Weights of a small transformer language model: 137M tokens.
Each number is 128 + 24 x the weight over its row's rms, rounded and kept within 0 to 255. Layers, rows and columns count from 0. The size above them is the row's rms in percent of the matrix's.

# layer 6 MLP down (transposed), 1280x160, rms 0.102, rows 726-807, columns 40-79
size [103  95  97  92  97  97 100  94  98 108 100 101  80 111 106 101  96 103  95  91 109  95  95 111  88  94  96  96  94 105 108  98 102 116 103 109  85  88  94 113  93 107  95  92 109  91  95  94 108 101 109  96  97 101 111 102 108  93 105 101 108 103  92  93  96 100  99  98  93  98 101  83  86 109  93 117  85 110 135 118  93  92]
[[111 193 132 133 132 120 111  99  85 115 152 135 149 108 117  93 108  60 100  95 137  89 132 138 155 143 152 153 155 144 103 124 117 150 122 129 157  92 141 130]
 [124 163 170 130 146 132 114 110 115 158 146 110 150 133 128 136 132 170 119 121 128 155 112 140 110 108 162 128  82 121 143 119 106 123 131 111 109 118  92 152]
 [152 141  92  92 120 129 130 128 140 101 126 116 157 109 112 160 110 155 169 135 103 141 155 115  92 108 147 113 125 151  83 119 144 135 194 119  90 111 127 136]
 [152  70 141 106 180 148 136 123 122 125 134  99 126 153 143  91 137 124 144 134 133 121 168 141 102 110 107 124 100  96 167 140 108 105 103 121  91 115  89 138]
 [140 120 114 111 155 103 138 145 110 121 178 143 114 135 142 113 102  87 116  93  98 154 130 138 104 176 126 117  72 108 144 131 125 141 119 131 123  95  98 121]
 [108 132 136 185  61 171 123 121 110 102 149 113 128 120 119  93 143 120 153 106 172 103 109 102 150 120 176 142 133 113 120 143 147 131  92 151 131  84 154 134]
 [130 123 130 119 145 135 120 119  85 125 165 112 165 122 162 139 102 147 131 151 115 107 128 123 162 172 141 136 130 146 125 156 125 123  75 122 126 112 146 104]
 [151  77 120  95 123 129 133 110 144 130 175 100 101 158 126 152 124 116 114 125  92 114  96 123 100 142 113 115 131 148 154 112 146 147 137 102 144 163 166 100]
 [ 68 119 126 125 156 166 131  70  99 128 145 102 158 126 156  77 134 116 134 130 109  64 138 132 112 140 103 120 104 105 110 147 145 145 110 150 136 145 147 121]
 [137 148 109 145 157 173 200 126 131 115 125 132  94 108 124  65 144 102 145 124 155 131 133 142  92 112 159 115 113 133 116 156 156 128 135 152 138 113 161 150]
 [115 145 141 156 128 155 140 121 115 105  95 137  91 119 163  99 108 152 101 134 143 134 165  89 155 170 113  96 117 122 121 133 174 136 108 128 100 131 108 131]
 [110 102 123 136 132 146 105 131 149  96 163 158  97 177 112 134  99 163 101 104 130 113 139 108 147 131 139  99 127 118 145 155 144 179 117 131 121 132 166 155]
 [131 105 102 142 160 157 105 136 154  92 111 136 120 149 151  94  97 157  79 118  96 107 127 134 139 104 119 149 139 115  79 134 147 113 139 119 128 169 148 179]
 [152 154 126 150 127 114 102  95 111 117 170 122 133 157 110 127 117 141 150 116 141 118 115 145 123 141 131 133 137 166 167 137 109 138 155 153 129 143 141 145]
 [128 151 111 117 141 138 151 121 132 155 109 101 185 107 146 141 124 103 151 163 115 152  74  83 111 165 152 121 141 132  97 121 132 110 181  77  99 160  98 107]
 [115 125 145 127 141 120 134 147 143 121  91 110 119 127 118  81 158 112  99 114 124 134 104 145  88 123 139 123 113 191 132  95 130  95  98 103 118 147 155 101]
 [ 87 109 154 124 118 153 113 140 115 131 112 117 109 111 113 171 126 173 141 164 143 156 101 114 121  95 130 108 151 162 148 137 131 159 158 134 133 101 121 137]
 [112 156 120 152 114 121 169 127 118 166 137 171 140 105 120 128 109 107 126 108 105 169 143 122 148 117 121 112 131  96 147 121 128 154 130 106 170 127 117 106]
 [153 113 132 161 126 138 111 122 133 144 151 121 117 120 113 130 165 144  62 116 130 130 108 141 139 114 147 120 136 124 149 145 111 155 110 151 168 167 134 135]
 [108 135 104 150 153 143 131 121 132  90  89  66 113 148 113  91 133 169 129 104 124 122 140 107 121 151 123 163 120 105  48 158 147  99  98 120 161 125 162 138]
 [114 133 131  99 151 106 141 105 132  72 121 124 133 118 116 141  96 125 125 141 145 149 117 186 116 113 120  96 110  83 133 144 133 143 144 120 121  94 128 112]
 [132 111 109  96 103 131 155 143 103 138 158 144 152 163 119 136 106 162 141 109  70 108 128 154  74 120 112  86  90 110 108 115  95 147  82  85 137 133 130 134]
 [130 119 148 128 157 127 104 154 121 108 108 161 123 134 155  95 138 134 111 129 119  87 122 135 116 120 143 122 141 124 126 145 147 153 120 118 113 111 123 154]
 [147 117 138 107  96 141 149 143 102 157 133  74  92 124 104 136  99 155 129 159 149  97 114  93 127 109  63  93 114 133 171 150 119 123 132 177 146 115 140 115]
 [ 72 172 121 136 132  98 119 135 125 115 120 125 145 120 135 153 140 163 131 122 106 156 143 118 108 121 107  99 121  96 179 117 151 123 144 134 164 157 117 143]
 [132 139 129 117 159 114 111 158 133 106 126 141  88 135 144  93 115  61 137 124 175 170 161 133 122 136  87  85 130  89 116 138 152  72 127 156 121 157 162 108]
 [139 182 131 148 136  99 153 116 143 156 114 105 134 144  88 149 141 126 132 131 137 107 180 130 116 159 146 146 135 156 146 132 107 139 144  78 108  92 118 145]
 [ 89 174  99 131  92 110 109 158 164 168 121 134 116  92 128 130 157 134 132 137 143 140 136  90 146  94 172 132 185 116 134 107 143 153 130 136 154 136 123 132]
 [136 109 104  94 142 150  91 132 131 153 123 105 187 125 110  89 145 146 131 132 126 114 124 168  75 120 137 123 123 111 117 136 148 115 119 147 111 115  97 139]
 [119 166 173  86 183 125 130 117 123 134 117 143 104 161 128 150 107 133 138 145 151 201 113 101  95  87 131 129 119 125  87 117 132 154 148 121 146  91 151 161]
 [195 145 142 104 113  94 153 135 136 160 162  81 118 136 151 141 103 166  88 123 154 149 129 126 128 133 186 140 146 119 130 124 120 136 135 143  90 137  97 114]
 [103 136 118 128 157  65 124 124 131  73 132 119 126 145 139 113 117 135 101 165 136  95 114 125 129 129 193 140 119 105 167 108 125 123 150 152 145 131 108 107]
 [115 141 100 114 127 166 144  97 151 120 159  90 161 120 129 140 136  85 127  75 112 126 114 140 128 117 127 123 152 128 139 146 129 153 136 131  88 133 144 154]
 [124 144  95 136 131 112 120 146 109 133  89 115 127 175 107 131 110 139 136 154 156 121  88 125  99 126  82 153 142 143 126 105 113 169 112 150 109 102 146 126]
 [172 169 134  92 135 111 112 141 120 138 152 114 112 107 129 134  95 131 151 127 117 140 148 107 152 172 144  89 144 139 174 142  85 154 125 102  92 126 104 123]
 [152 135 142 105 113 140 149 119 126 126 138 139 189 132 134 141 162 123  57  96 104  99 168 108 104 114  85  91 114 133  83 110 146 138 116 166 114 160 106 115]
 [134  97 129 108 194 194 122  99 120  98 110 113 140 140 145 116  79 132 107 155 114 163 129 114 136 124 111 110 107 122 139 150 102 131 112 130 146 143 131 105]
 [132 142 166 160 161  80 111 111 162 125 123 137 113  87  54 127  94  97 112  57 137 153 137 114 159 111 152 112 127 108 114  87 146 127 123 117 159 101 134 144]
 [149 145 116 169 153 146 142 142 130 128 142 149 132 131 151 101 129  98 114 114 161 126 137 118 130 174 114 127 119 172 139 165 135 115 128 153 125 111 125 134]
 [122 115 133 141 113  90 126 177 131 143 115 146  94 104 142 128 180 161 147 182 135 155 122 108 151 145 118 111 150 124 145 147 119  94 108 175 133 129 117 141]
 [112 161  89 128 172 153  87 137 120 106 102  96 130 107 119 154 137 131 143 125 143 103 155  97 110  88  62 185 126 120 134 149 122 107 146 100 109 157 108 109]
 [125 134  94 147 117 145 140 174 108 134 107 165 115  93 164 114 130 132 106 182 151 132 159 150 166  67 135 143  98 152 148 176 115 104 129 106 167 130 148  74]
 [130 107 126 138 126 100 113 111 130 146 109 151 120 123 145 141 105 136 149 124 141 150 114 137 162 107 157 127 125 157 118  87 122  91 121 140 146 144  97 131]
 [ 89 110 154 102 141 130  81 148 120  74 141 119 125  95 114 113 163 144 153 121 146 131 123 141 115 137 101 115 123 155 124 139 138  89 130 109  92 161 122  96]
 [145 113 142 156 113 140 122 107  91 159 142 157 111 113 130 106  98 123 161 148 144 135 106  99 171 140 156 103 126 148 131 114 152 131 112 111 120 106 103 113]
 [114  75  82 101 131 115  92 131 125 105 116  85 104 114 100 131 156 127 146 122 115  74 152 136 125 159 137 143 109 110 124  99  83 142 127 102  77 110 113 117]
 [138 141 139 102 106 108 125  88 105 122 170 130 147 128 120 105 104 120  91 106 128 146 106 124  90 149 133 127 143 147  80 149 135 139 123 121 135 107 124 148]
 [118 116 124 106 100 113 107 139 116 116 116 127 158 118  94 141 144 166 142 133 115 145 109 139 100 140  85 140 112 167 101 146 163 121 119 127  97  98 163 172]
 [118 123 137 138 163 129  97 136 114 119 163 118 136 123 126 139 143  70 147 108 137 108 141 105 131  85 154 134 147 132 122 134  94 100 136 150 125 115 123 103]
 [ 93  95  92  96 124 142 145 118 102 107  87 110 168  94 129 107 177 153 146 123 135 127 162 130 126 131  83 154 103 126 152 133 127 179  87 112 118 102 135 105]
 [110 144  97 156  83 158 131 162 113 161 148 145 120 141 150  97 129 117 127 172 140 146 118 103 140  76 139 131 130 119 110 115 114 119 152  95  82  91 122 109]
 [145  93 166 129 155 157 124 180 113 142 113 174 143 120 123 119 144 122 138  79 123 133 157 172 125 116 116 104 136 148 121 126 115 104  90 114 147 150 118 105]
 [130 119 130 131 135  99 148 115 105 129 158 120 118 121 135 107  92 108 162 145 146 144 111 104 145 169 114 163 167 155 116  99 114 128  73 135 129 142 133 184]
 [120 191 102 140 152 117 146 126 143 100 113 126 199 136 102 164 132 146 131 174 106 142  95 158 133 135 151 106  90 139 109  91 121  96 127 131 143 112 131 112]
 [145 133 123 177 154  76 138 133  78 118 142 100 115 149 119 106  99 180  91 135 154 137 135 108  86 142 158 150 128 112 148 146  87 113 149 141  97 146 117  97]
 [144 135  93 112 174 123 108 112 142 115 162 139 123 111 150 117 118 113 149  99 126 121 107 136 107 115 145 118 128 167 155  91 143 114 147 148 149 183 137 158]
 [108 128  96 131 150 126 129 121 151  63 116 132 115 136 123 128 154 169 132 131 149 174 135 127 142 120 138 111  81 136 145 125 144 124 132 102  95 112 128 134]
 [146 141 159 133 150 112 147 147  97 116 123 134 113 148 134  87 120 115 151 190 142 136 130  96 101 137  95 140 123  74 106 138 112 168 159 106 133 117 127 111]
 [157 125 100 104  70 154 104 144  94 144 159 132 167 162 116 115 124 126 132 121  86 162 158 129 123 144  99 132 138 146 129 126 108 114  94 124 147 134 115 117]
 [165 126 164 124 123 152 162  96 151  97 161 116 147 107 112  91 164 136 113 101 120 134 106 103  91 119 124 114 130 158 106 150 156 123 142 141 186 138 118 131]
 [131 143 137  93 141 131 144 164 142 132  91 124 135 112 121 127 143 183 111 120 147 120 118 123 141 110  96  82 104 179 158 127 125 153 140 106 138 115 137 102]
 [133 119 145  93  76 102  87 123 124 135 144 138 124 133 128 154 110 129 132 145  87 175 159 178 142 117 138 110 120 139 122 122 108 155 124  60 144  98  92 112]
 [134 159 165 119 172 101 110 141 113 155 154 156 107 129  95  95 107 106  79 106 114 165 117 121 130 114 140  95 104 116 127 130 121 129 151  98 112  97 127 129]
 [130 136 181 125 106 180  88 129 169 118 108  95 172 130 120 148 102 137 121 134  60  98 124 116 145 136 159 121 106 140 123 133 132 104 121 122 166 126  86 127]
 [123 108  95 118 140 131 111  89 150 101 145 102 106 177 132  87 140  99 100 122 158 167  93 171 109 123  98 139 160 141 130 110 127  95 149 129 131 115 125 137]
 [116 158 112 111 122 100 119 162  86 114 119 140 116 145 144 123 111 151 145 145 131  99 120 171 100  85  88 151 104 159 162 140 136 145 104 130 127 121 141 115]
 [110 130 156 147  84 191 114  97 141 127 128 113 101 154 128 102 149 154 138 107 147  87 133 156 147  87 152 104 167 168 126 140 106 118 112  90 175 103 116 161]
 [150 124 141  94 177 170 108 155 103 115 113 152 183 122 168 147 125 138 149 162 173 130 121 111 143 140  97 117  91 122 133  81 144 161 129 108 110 116 139 119]
 [120 108 197 103 116 130 112 157 102 129 156 140 121 122 116 103 158  78  90 136 143 129 149 150 114  86 135 145 118 109 135 119 140 118 158 126 105  73 131 135]
 [108 154 139 101 115 188 113 144 123 131 116 110 159 147 165 144 161 169 143  94 120 117  96 168 101  84 170 100 109 124 127  97 123 132 137 131 171 139 109 190]
 [150  94 123 129 129 143 118 144 106 143 143 131  93 173 118 162  99 149 120 147 141 167 147 106 133 117 150 136 161 127 142 115 105 134  99 159 130  76 142  90]
 [172 172 141 119 110 118 152 120 138 165 134 111 112  97 112  79  91 123 142 143 120 132 104  74 119 156 145 146  82 139 136 148 160  89 125 148 119 129 130  80]
 [122 108  92 153 211 114  69 133 150 105 150 157 102  89 102  94 141 138 155 145 152 104 104 144 102 127 160 127 143 148 180 138 122 110 112 135 154 117  80 144]
 [143 122 174 119 126  64 119 131 126 123  79 152 117 111 169 127 154 144 115 123 162 103 135 108 197 145 175 116 140 116 159 115 104 131 129  74 165 120 142 117]
 [ 88 121 142 141 155 174 123 145 116 130 134 147 152 130 109  98 145 123 100 159 102 109 132 119 122 106 112 109 113 136 171 120 161 121 105 137 181 163 147 127]
 [120 116 114 153  66 107 102  99 125 137 130 138 112 125 148  92 142 143 119 159 123 175 140 149 147 154 184 166 115 134 107 154 119 105 121 129 139 112 107 129]
 [122 150 129 103 166 131 124  76 156  94 113 130 128 141 163 161 124 111 116 113  95 114  83 135 148  91 119 100 135 116 111 117 126 119  97  66  89 131 118 111]
 [138 108 123  84 135 123 145  88 100 121  94 138 102  83 124 144 129 177 136 124 112 154 107 179  81 119  92  86 119 162 123 102 110 119 116 108 135 112 100 163]
 [154 113  85 150 122  99 123 139 106 142  89 113 119 142 142 139 122 133  86 138 130 105 207 145 157 139 119 164 135 140 117 138 147 154 152 143 120 136 122 151]
 [ 87 112 134 144 242 155 146 133  94  95 115  93 156 114 151 149 119 106 148 124 141 123 132 140 100 138  60 150 125 128  96 124 118 132 112 127  97 185 129 127]
 [151 117  96 108 132  84  95 110  95 135 101 126 112 127 180 130 126 145 112 110 139  94 182 131 131 131  94  85 128 137 164 176 157 156 137 134 143 120 122 137]
 [132  82  69 143 115 127  88 120 165 145 113 145 130  70 149 147 103 125 115 129 115 119 158 157  93 120 130 123 110 107  91 174 120 115 143 110 133 139 167 106]]
# layer 6 MLP up, 1280x160, rms 0.283, rows 727-807, columns 40-79
size [103  99 101 104  95  96  93 100 103  99  96  84 101  98  99  98 102  94  94 111  96  89 104  96  99 100  98  99 104 104 103 110  94 106 104  91  94  96 103 104 108 100  92 100  98  91  91 104  99 100  99 102 100 101 106  99 101  97 102 103 108  94  94  97  97 100  99  98 100  97  91  89 102  94 112  94 104 117 106  99  90]
[[159 108 118 117 136 147 125 135 110  97 151 108 116 124 159 137 126 134 119 110  94 166 172 147 165  93 133 111 122 130 105 155 129 125  67 111 123  87 155 105]
 [107 144 122 111 127  75 205 197 130 139 110 128 100  95  88 130 108 129 117 146 132 145 132 121 112 125 143 108 111 104  98 117 133 146 127 135 141 113 140 129]
 [106  79 148 109 169 107 145 119 125 154 125 162 168 126 121 152 154  72 126 116 183 135 155 105 124 128 143 147 145 111 152  87 160 120 140 135 136 116 114 140]
 [110 150 133 120 119 162 121 143 123 139  71 120 145 154 103 158 188 118 104 145 127 101 150 157 132 131 124 144 140 137 164 124 149 120 148 114 123 115 119  81]
 [149 134  99 134 102 160  94  81  90 130 149 130 159 116 173 164 105 146 102 132 138 148 146 166 116 148 111 156  83 132 110 123 170 158  93 141 129 143 123 107]
 [121 110 156 127 138 123  83 154 129 140 109 108 159 162 174 123 129 182  97 147  84  94 133 114 112 103 141 138 127 131 123 140 167 112  98 127 115 135 111 145]
 [139 126 118 135  83  91 141 152 134  76 101 123 119 108 131 169 178 183 123 118 128 119 160 149 130 156 129 151 102 144  94 173  86 108 103 125 115  89 111 122]
 [148 120 132 112 139  93 136 143  99 165 125 149 107 129 113 140 113 144 119 132 129 121 119 120 134 119 163 135  95 152 190 122 110 174 142  65 127 107 109 134]
 [128 136 124 146  73 125 145 106 108 105 119  98 113 191 152 149 147 153 111 151 161 142 107 117 156 114  73 184  73 101 116 141 118 123 182 140 121 124 167 182]
 [ 98 148 130 102  94 129 138 159 108 126 165 104 170 154 102 198 127  73 132 118 137 115 120 131 123  96 132 147 110 200 126 140 118 130 144 148 145 131 151 102]
 [124 145 134  99 163  44 134 121 112 126 142 125 129 135 179 148  93 128 121 157 147 112  89 149  79 112 129  98 148 140 164 103  92 101 133 120 164 123  98 150]
 [164 137  98 117 136 106 150 107 103 130  89 111 143 171 140 159 117 143 150 114 152 138 142  95  91 144  95  99  90 122 146 102 101 133 114 165 124 134 141 123]
 [128 110 168 118 117 155 149 165 114 171 157 133 113  81 129 158 112 128 127 113 125  98 146  77 112 112 132 119 159 123 135 143 140  93 136 173 107 130 132 102]
 [138 106 119 116 133 136  91 156 134 156  99 150 132 147 156  99  92 121 129 151 117 117 148 131 137 135 125 150 109 171 155 161 159 177 116 156 123  95 162 110]
 [118 185  93 102 102 101 140 114  83 114 132 113 123 126 104 135  95 103  95 165 121 104 140 111 154 128 134 124 134 130 151 140 163 126  53 129 140 107 128 143]
 [156 131  76 133 159  78 133 151 133 100 139 122 185  95 154 116 127 130 152 109 112  98 132 117 121  86 157 134 121 120 137  79 129  99 154 154 142 156 128 118]
 [176 118  82 121 129 136 178 143 145 124 115 128 159 127 138 160 133 146 163 122 103 127  90 121 151 130 164 146 124 157 159 146 108 159  90 167 120 140 138 140]
 [119 125 114 149 132 130 128 203 115 155 127 126 138 128 160 122 128  80 134 161 112 205 147 133 105 168  91 136 117 126  87 134 111 152 115 134 153 145 167 113]
 [139 137 124 129 134 128 170 111 127 163 152 211 129 148 116 122 127 109 106 135 122  95 128  99 147 103 140 108 130 139 165 161 142  90 155  98 133 181 113 121]
 [145  97 175 122 146 131 114 137 142 144 132 137 111 140 146 157 146 117 138 153 108 148 154 115 142 113 139 149 151 138 120 134  84 123  99 105 116 126 134  95]
 [157  99 111 137 120 144  96 133 121  98 186 131  99 158 139  97 160 134  78 126 142  98 117 157 176 156 134 121 131 161  95 149 100 142 102 133 103 149 144 142]
 [123 193 148 130  97 118 122 152  86 147  73 136 120 145 102 130 119 103 131  93 151 122 113 116 100 126  85  93 114 148 144 112 163 137 148 138 190 101 134 159]
 [155  96 116 162 118 108  88 117 153 120 144 136 159 112 145 137 127 164  71 134 162 124 152 146 135 191 102 136 122 103 157 147 122 128 130 131 110 165 122 125]
 [155  99 182 127 125 143 108 110 137 146  83 142 118 154  91 111 145 131 111 124 142 133  81 135 125 127 127 133 130 146 156 180 121 164 114 117 156 144 128 130]
 [140  98 123 142 109 107 146 119 130 142 109 143 148 119  85  98 161 160 147 156 114 103 139  86 152 114  98 164 129 148 164 142 124 121 141 149 158 141 118 152]
 [158  99 141  92 148 113 113  95 110 134 113 153 141  88  89 106 132 107 167 149 147 141 117 142 132 132 124 143  99 112 130 121 147 126 114 152 114  99  97  95]
 [154 155 151 131 104 142 138 161 107 156 109 148 150 153 112 144  74 144 112 114 139 112  84 111 114 141 108 117 157 123 122 154 142 125 140 151 129 122 124 133]
 [101 163 121 149 154 165 151 171 141 154 155 154 101 131 125 143 163 114 120 111 125 117 119 139 137  98 126 119 122 129 159 100 124 153 190  98 140 122 126 109]
 [124  89 135 110 123 103 136 151 134 122 105 122  74 115 143 117 152 138  72 126 150 148 118 128 118 126 129 118 121 110 149  91 126 112 136 103  65 156 142 136]
 [131 159 122 126 133  95 139  99 131 155 106 134  90 153 111 125 105 120 147 155 119 132 129 123 115 122 147 106 100 140 129 120 143 128 154 139 133  91 122 157]
 [115  91 132 112  99 135 140 116  94 118  73 166 141 159 121 120 137 144 145 118  91 137 154 117 139 147 146 182 122 134 143 161 180 100 108 118  83 150 144 128]
 [112 137 117 135 171 108 127 125 144  92 118 126 178 107 139 105 163 103 172 144 142 160 139 146 102 121 100 159 165 164 176 126 169 127  98 136 118 127 123 132]
 [175 139 112 137 156 139 143 100  80  95 110 158 138 113  81 152 158 105 113 134 179 149  94 119 152 107 110 142 155 120 119 177 101 134 129 175 116 136 166  92]
 [149 100 159 133  99 107 158 136 115 128 143 133 158 105 138 117  99 119  78 120 136 129  99 112 109 115 145 149 119 145 128 116  96 155 124 124  85 122 130 237]
 [143 127 175 108 110 140  55  90 195 133 154  99 145 188 127 151 151 133 132 114 140 122 167 132 135 105 125 169 144 114 136 110 148 153 118 127 122 134  75 151]
 [ 92 153  99 138  87 164 125 148 153 146 178 145 161 137  99 115 132 121 136 141 125 150 140 126 102 140 126  71 130 148 163 138 112 129 116 149 169 135 110 134]
 [147 147 118 147 144  99 161 139 105 110 137 168 104 134  99 110 151  95 126 106 142 118  89 145 111 139 127 140 125 138 100 102 116 165 126 155 148 134 143 139]
 [109 111 127 103 134 116 101 115 137 131 124 129 113 148 147 133 123 142 116 180 146 175 150 126 120 149 110 136 121 148 131 109 147 138 157 139 161 148 114 132]
 [175 111 135 117 124 121 118 125 144 156 163 168 122 151 141 146 122 118  49 129 114  83 137 135 111 185 150 123  92 151 140 106 134 118  88 142  88 140 138 120]
 [122  82 162 129 108 148 119 106 105  99 152 156  58 149 185  96 145 120 105 125 108 156 115 147 158 153 134  91 141 124 167 123 137 118 113 124  87 113 128 135]
 [165 133 160 128 107 117 138  96 123  91 152 107 141 159 137 124 144 125 124 152 164  75 145 138 156 159 152  84 149 146 102 109  74 104 133 112 135 123 150 109]
 [132  88 136 126 105  90 110 136 109 131 124  60 116 127 152 126 117  82 114  76 110 121 131  71 138 105 137  96 103 116 101 128 145 154 141  95  98 116 151 174]
 [151 112 130 134 142 158 103 141 136 166 128 106 126 146  99 141 128  83 113 143 112 151 130  81 128 137 137 115 108 109 143 116 100 146  51 146 105 129 105 153]
 [143  87 109 135 138  97 113 111 108 115 115 136 173 148 158 122  85 135 134 175 124  90 121 138 117 146 127 111 114 159 147 146 103 100 151  94 135 142  88  95]
 [105 124 192  74 126 114 121 125  97 138 115 145 134 108 131 128 121 124 122 184 128 105 139 154 105 135 124 117 134 126 186 112 152 174 112 161  87  91 129 126]
 [145 118 108 102 100 116 108 115  92 152 153  92  82  99 101 114 117 103 150 124 152 137 130 133 155 132 170 130 136 109  95 148 154 155 128 117 126 114 137  99]
 [123 128 122 126 142 117 118 144 145 130 105 139 105 133 117 112  94 105 130 162 114 119 176 151 103 139 158 102 119 154 148 121 143 140 119 127 152 120 179 107]
 [118 109 104 135 129 139 128 131 157 140 156 156 115  99 183 142 147 176 126 177 110 116 105 150 106 107 176  91 123 120 112 114 134 160 129 126 122 119 120  93]
 [120 112 104 158  91 137 144 135  83 134  74  97 150 141 121 144 155 133 129 108 145  88  85 114 117  79 114 141 127 142 115 137 140 149 129 113 153 119 127 105]
 [100  89 106 131 112 129 158 116 132 144 123 128 103  90 108 140 184 125 146 132 120 127 166 117 149 128  97 161 116 115 120 110 103  97 116 107 121 134 149 136]
 [129 125 125 188 114 138 134 103 166 141 130 131 132 110 113 167  94 145 138 135 118 134 106 105 135 130 124 175  78 126 123 120  90 116 127 125  87 103 123 148]
 [121 127 140 114 154 106 163 135 118 126 139 138 118 136 125 152 134 151 111 154  98 132 108 111 149 130 131 100 107 127 138 107  83 113 137 136 152  94  94  95]
 [150 139 130  77 137  95  97 108 153 118 131 146 136 115 142 146  92 159  76 125 120 130 160 119 122 138 126 157 122 158  90 134 134 123 135 132 113  84  75 142]
 [143 136 130 105  89  83 125 126 160 121 135 102 164 134 162 139 161 103 154 135 116 175 176 123 104  55 109 126 118 158 102 123 109 180 184 109 103 143 127 144]
 [153 134 140 133 122 156 157  90 141 118 128 113 156 143 164 127 115 137 155 128 147 139 149  95 126 128  57  88 109 127 162 135 140 112 117 126 157 126 132 126]
 [113 144 157 152 149 119 147 113 165 122 106 123 145 131 116 138  99 104 158 139 128 120 120  77 170 130 135 130 113  78 103 108 147 106  75 200  98 162 133 146]
 [161 139 148 108 112  86 142  87 118 117 135 130 115 132 115 182 147 116 129 162 164 149 123 186 126 162 111 126 112 118  83 123 133 127 145 149  95 122 129 166]
 [ 90 165 143 100 144  99 107 105 112 111 107 143  75 123 152 125 106 132  96 111 120 119 136 155 101 156 119 100 159 114 132 140 159 159 142 143 141 122 117 151]
 [135 146 152 140 147 107  79 172  65 101 138  92 107  87  85 117 112 132 113 119 121 119 112 129  85 138 117 156 161 139 156 141 140 135 175 147 160 162 127 141]
 [109 107  75 110 110  90 143 139 130 141 117 142 126 107 161 114 146 158 109 130 123 129 125 111  79 128 136 114 143 110 112 125 140 152  81 113 132 176 151  76]
 [151 199 129 110 124 107  34 155 126  81 130 123 118 105 167 144 116 114 104 165 125 102 151 128  99 133 132 133 164 115 103 150 129 106 137 141 114 134 139 149]
 [115 162 121 137  90 106 137 136 120 153 104 139 140 155 131 146 134 101 127 124 102 102 152 132 145 122 133 111 115 111 158 131  96 165 120 133 203 154 135 110]
 [145 143 170 138 134 111 152 127 132 150 125 132  69 144 122 124 106  76  97 160 113 171 147 107 155 120 136 106 130 137 187 127 105 107 115 124 173 153 105 154]
 [148 140 121 106 167 149 110 117 130 109  76 163  95 134 110 150 142 111 127 114 134 119 159  80 146 143  96 148 133 143 131 122 159  95 145 108 110 163 148 149]
 [137 137 155 142 162 130 150 122 106 111 105  82 133 131 143 101 106 106 133  99 128 120 129 121 102 140 140 124 116 169 123 119 135 123 120 146 112 121  93 153]
 [118 119 139  88 154  67 137  94 105  90 145 128 176 146 139 151 111 144 154 144 121 109 125 148 161 146 117 150 119 121 155 120 123 105 115 172 110 112 144 127]
 [101 153 139 134 147 127 160 150 123  77 116  70 193 141 145 135 174 142 110 102 157 108  79 128 123 163 127 178  93 146 104 135 125 178 127  95 140 154 140 141]
 [ 85 132 147 154 118 137 129 165 115 114 151 128 125 107 120 147 135 134 116 120 118 141  92 147 105  95 138 122 141 154 119  42 161 125 165 136 124 136 138 145]
 [110 128 143 119 117  43 121  84 143 150 130 133 134 113 112 126 131 150 130 158 175 131 123 133 123 128 128 147 179 137 143 162 146  94 105  89 118 128 140 135]
 [120 110 145 121 113 100 109 155  79 149 141 157 105 121 132 105 138  95 153 113 122 112  96 114 105 100 153 170  92 138  93 136 125 116 107 138 167 143 123 142]
 [138 122 131 141 140 128 108 116 132 164 110 132 134 132  88 171 163 121 112 152 128 116  99 132 133  47 171 100 132 133 142 148 108 158 131 123 164 128 117 120]
 [163 129 159  89 152 131 171 113 154 128  95 102 118 143  92 130 125 129 128 201 130 133 110 114 119  91 127  96 141 115 142 165 108 131 141 117  90 140 125 133]
 [121 155 142 155 137 127 142 136  81 136 180  92 122 117  94 107 159 168 143 135 133 133 129  74 114 115 147 154 205 131 145 122 135 138  90  94 133 120 165 120]
 [172 112  80 151 135 148 144 123 132 113  90  95 113 153 135 117 107 143 151 125 142 156 140 128 126 137  99 145 148  86  86 118  81 126 122 147 124  98 124 125]
 [112 133 160 159 137 120  89 130 131  91 142 164 146 119 108 130 176 132 142 169 100 136 135 167 134 146 140 150 102 114  89 115 175 113 130 118 154 116 129 112]
 [124 128 134 126 124 143 108 172 133 135 132 173 139 169  75  71 122 135 139  95 144 146 135 140 111 148 104 116 123 107  88 136 148 101  83 145 130 135 109 127]
 [141  93 118 110  83 123 170  93 142 106 168 103 174 144 109 127 143 117  97 149 111  91  97 130 136 105 138 122 116 155 112 128 170 153  89 152 105 178 168 144]
 [135  76 120 126 138 135  92 126 155 142  82 186 106 160 101 118 165 111  88 143 111 113 135 133 111 173 124 165 138 161 104 127 109 195 147 114 123 119 159 160]
 [123 147 160 120 161  97 130 130 101 144 146 136 148 126 134 117 138  87 119 147 137 123 129  92 145 138 103 126 157 169 137 128 111 121 151 115  82 138 127 145]
 [113  94  89 151 119 131 124 157 144  94  74 149 152 134 107 138 143 147 112 117 184 106 104 150 164 130 110 163 121 132 117  59 156 112 138 116 136 145 127  71]
 [153 111 177 163 107 137 170 103 111 116 110 140 135 109 103 118 141 161 134 136 101 119 167 172 143 185  96 152 125 155 114  71 119 115 100 127 163  55 120 157]]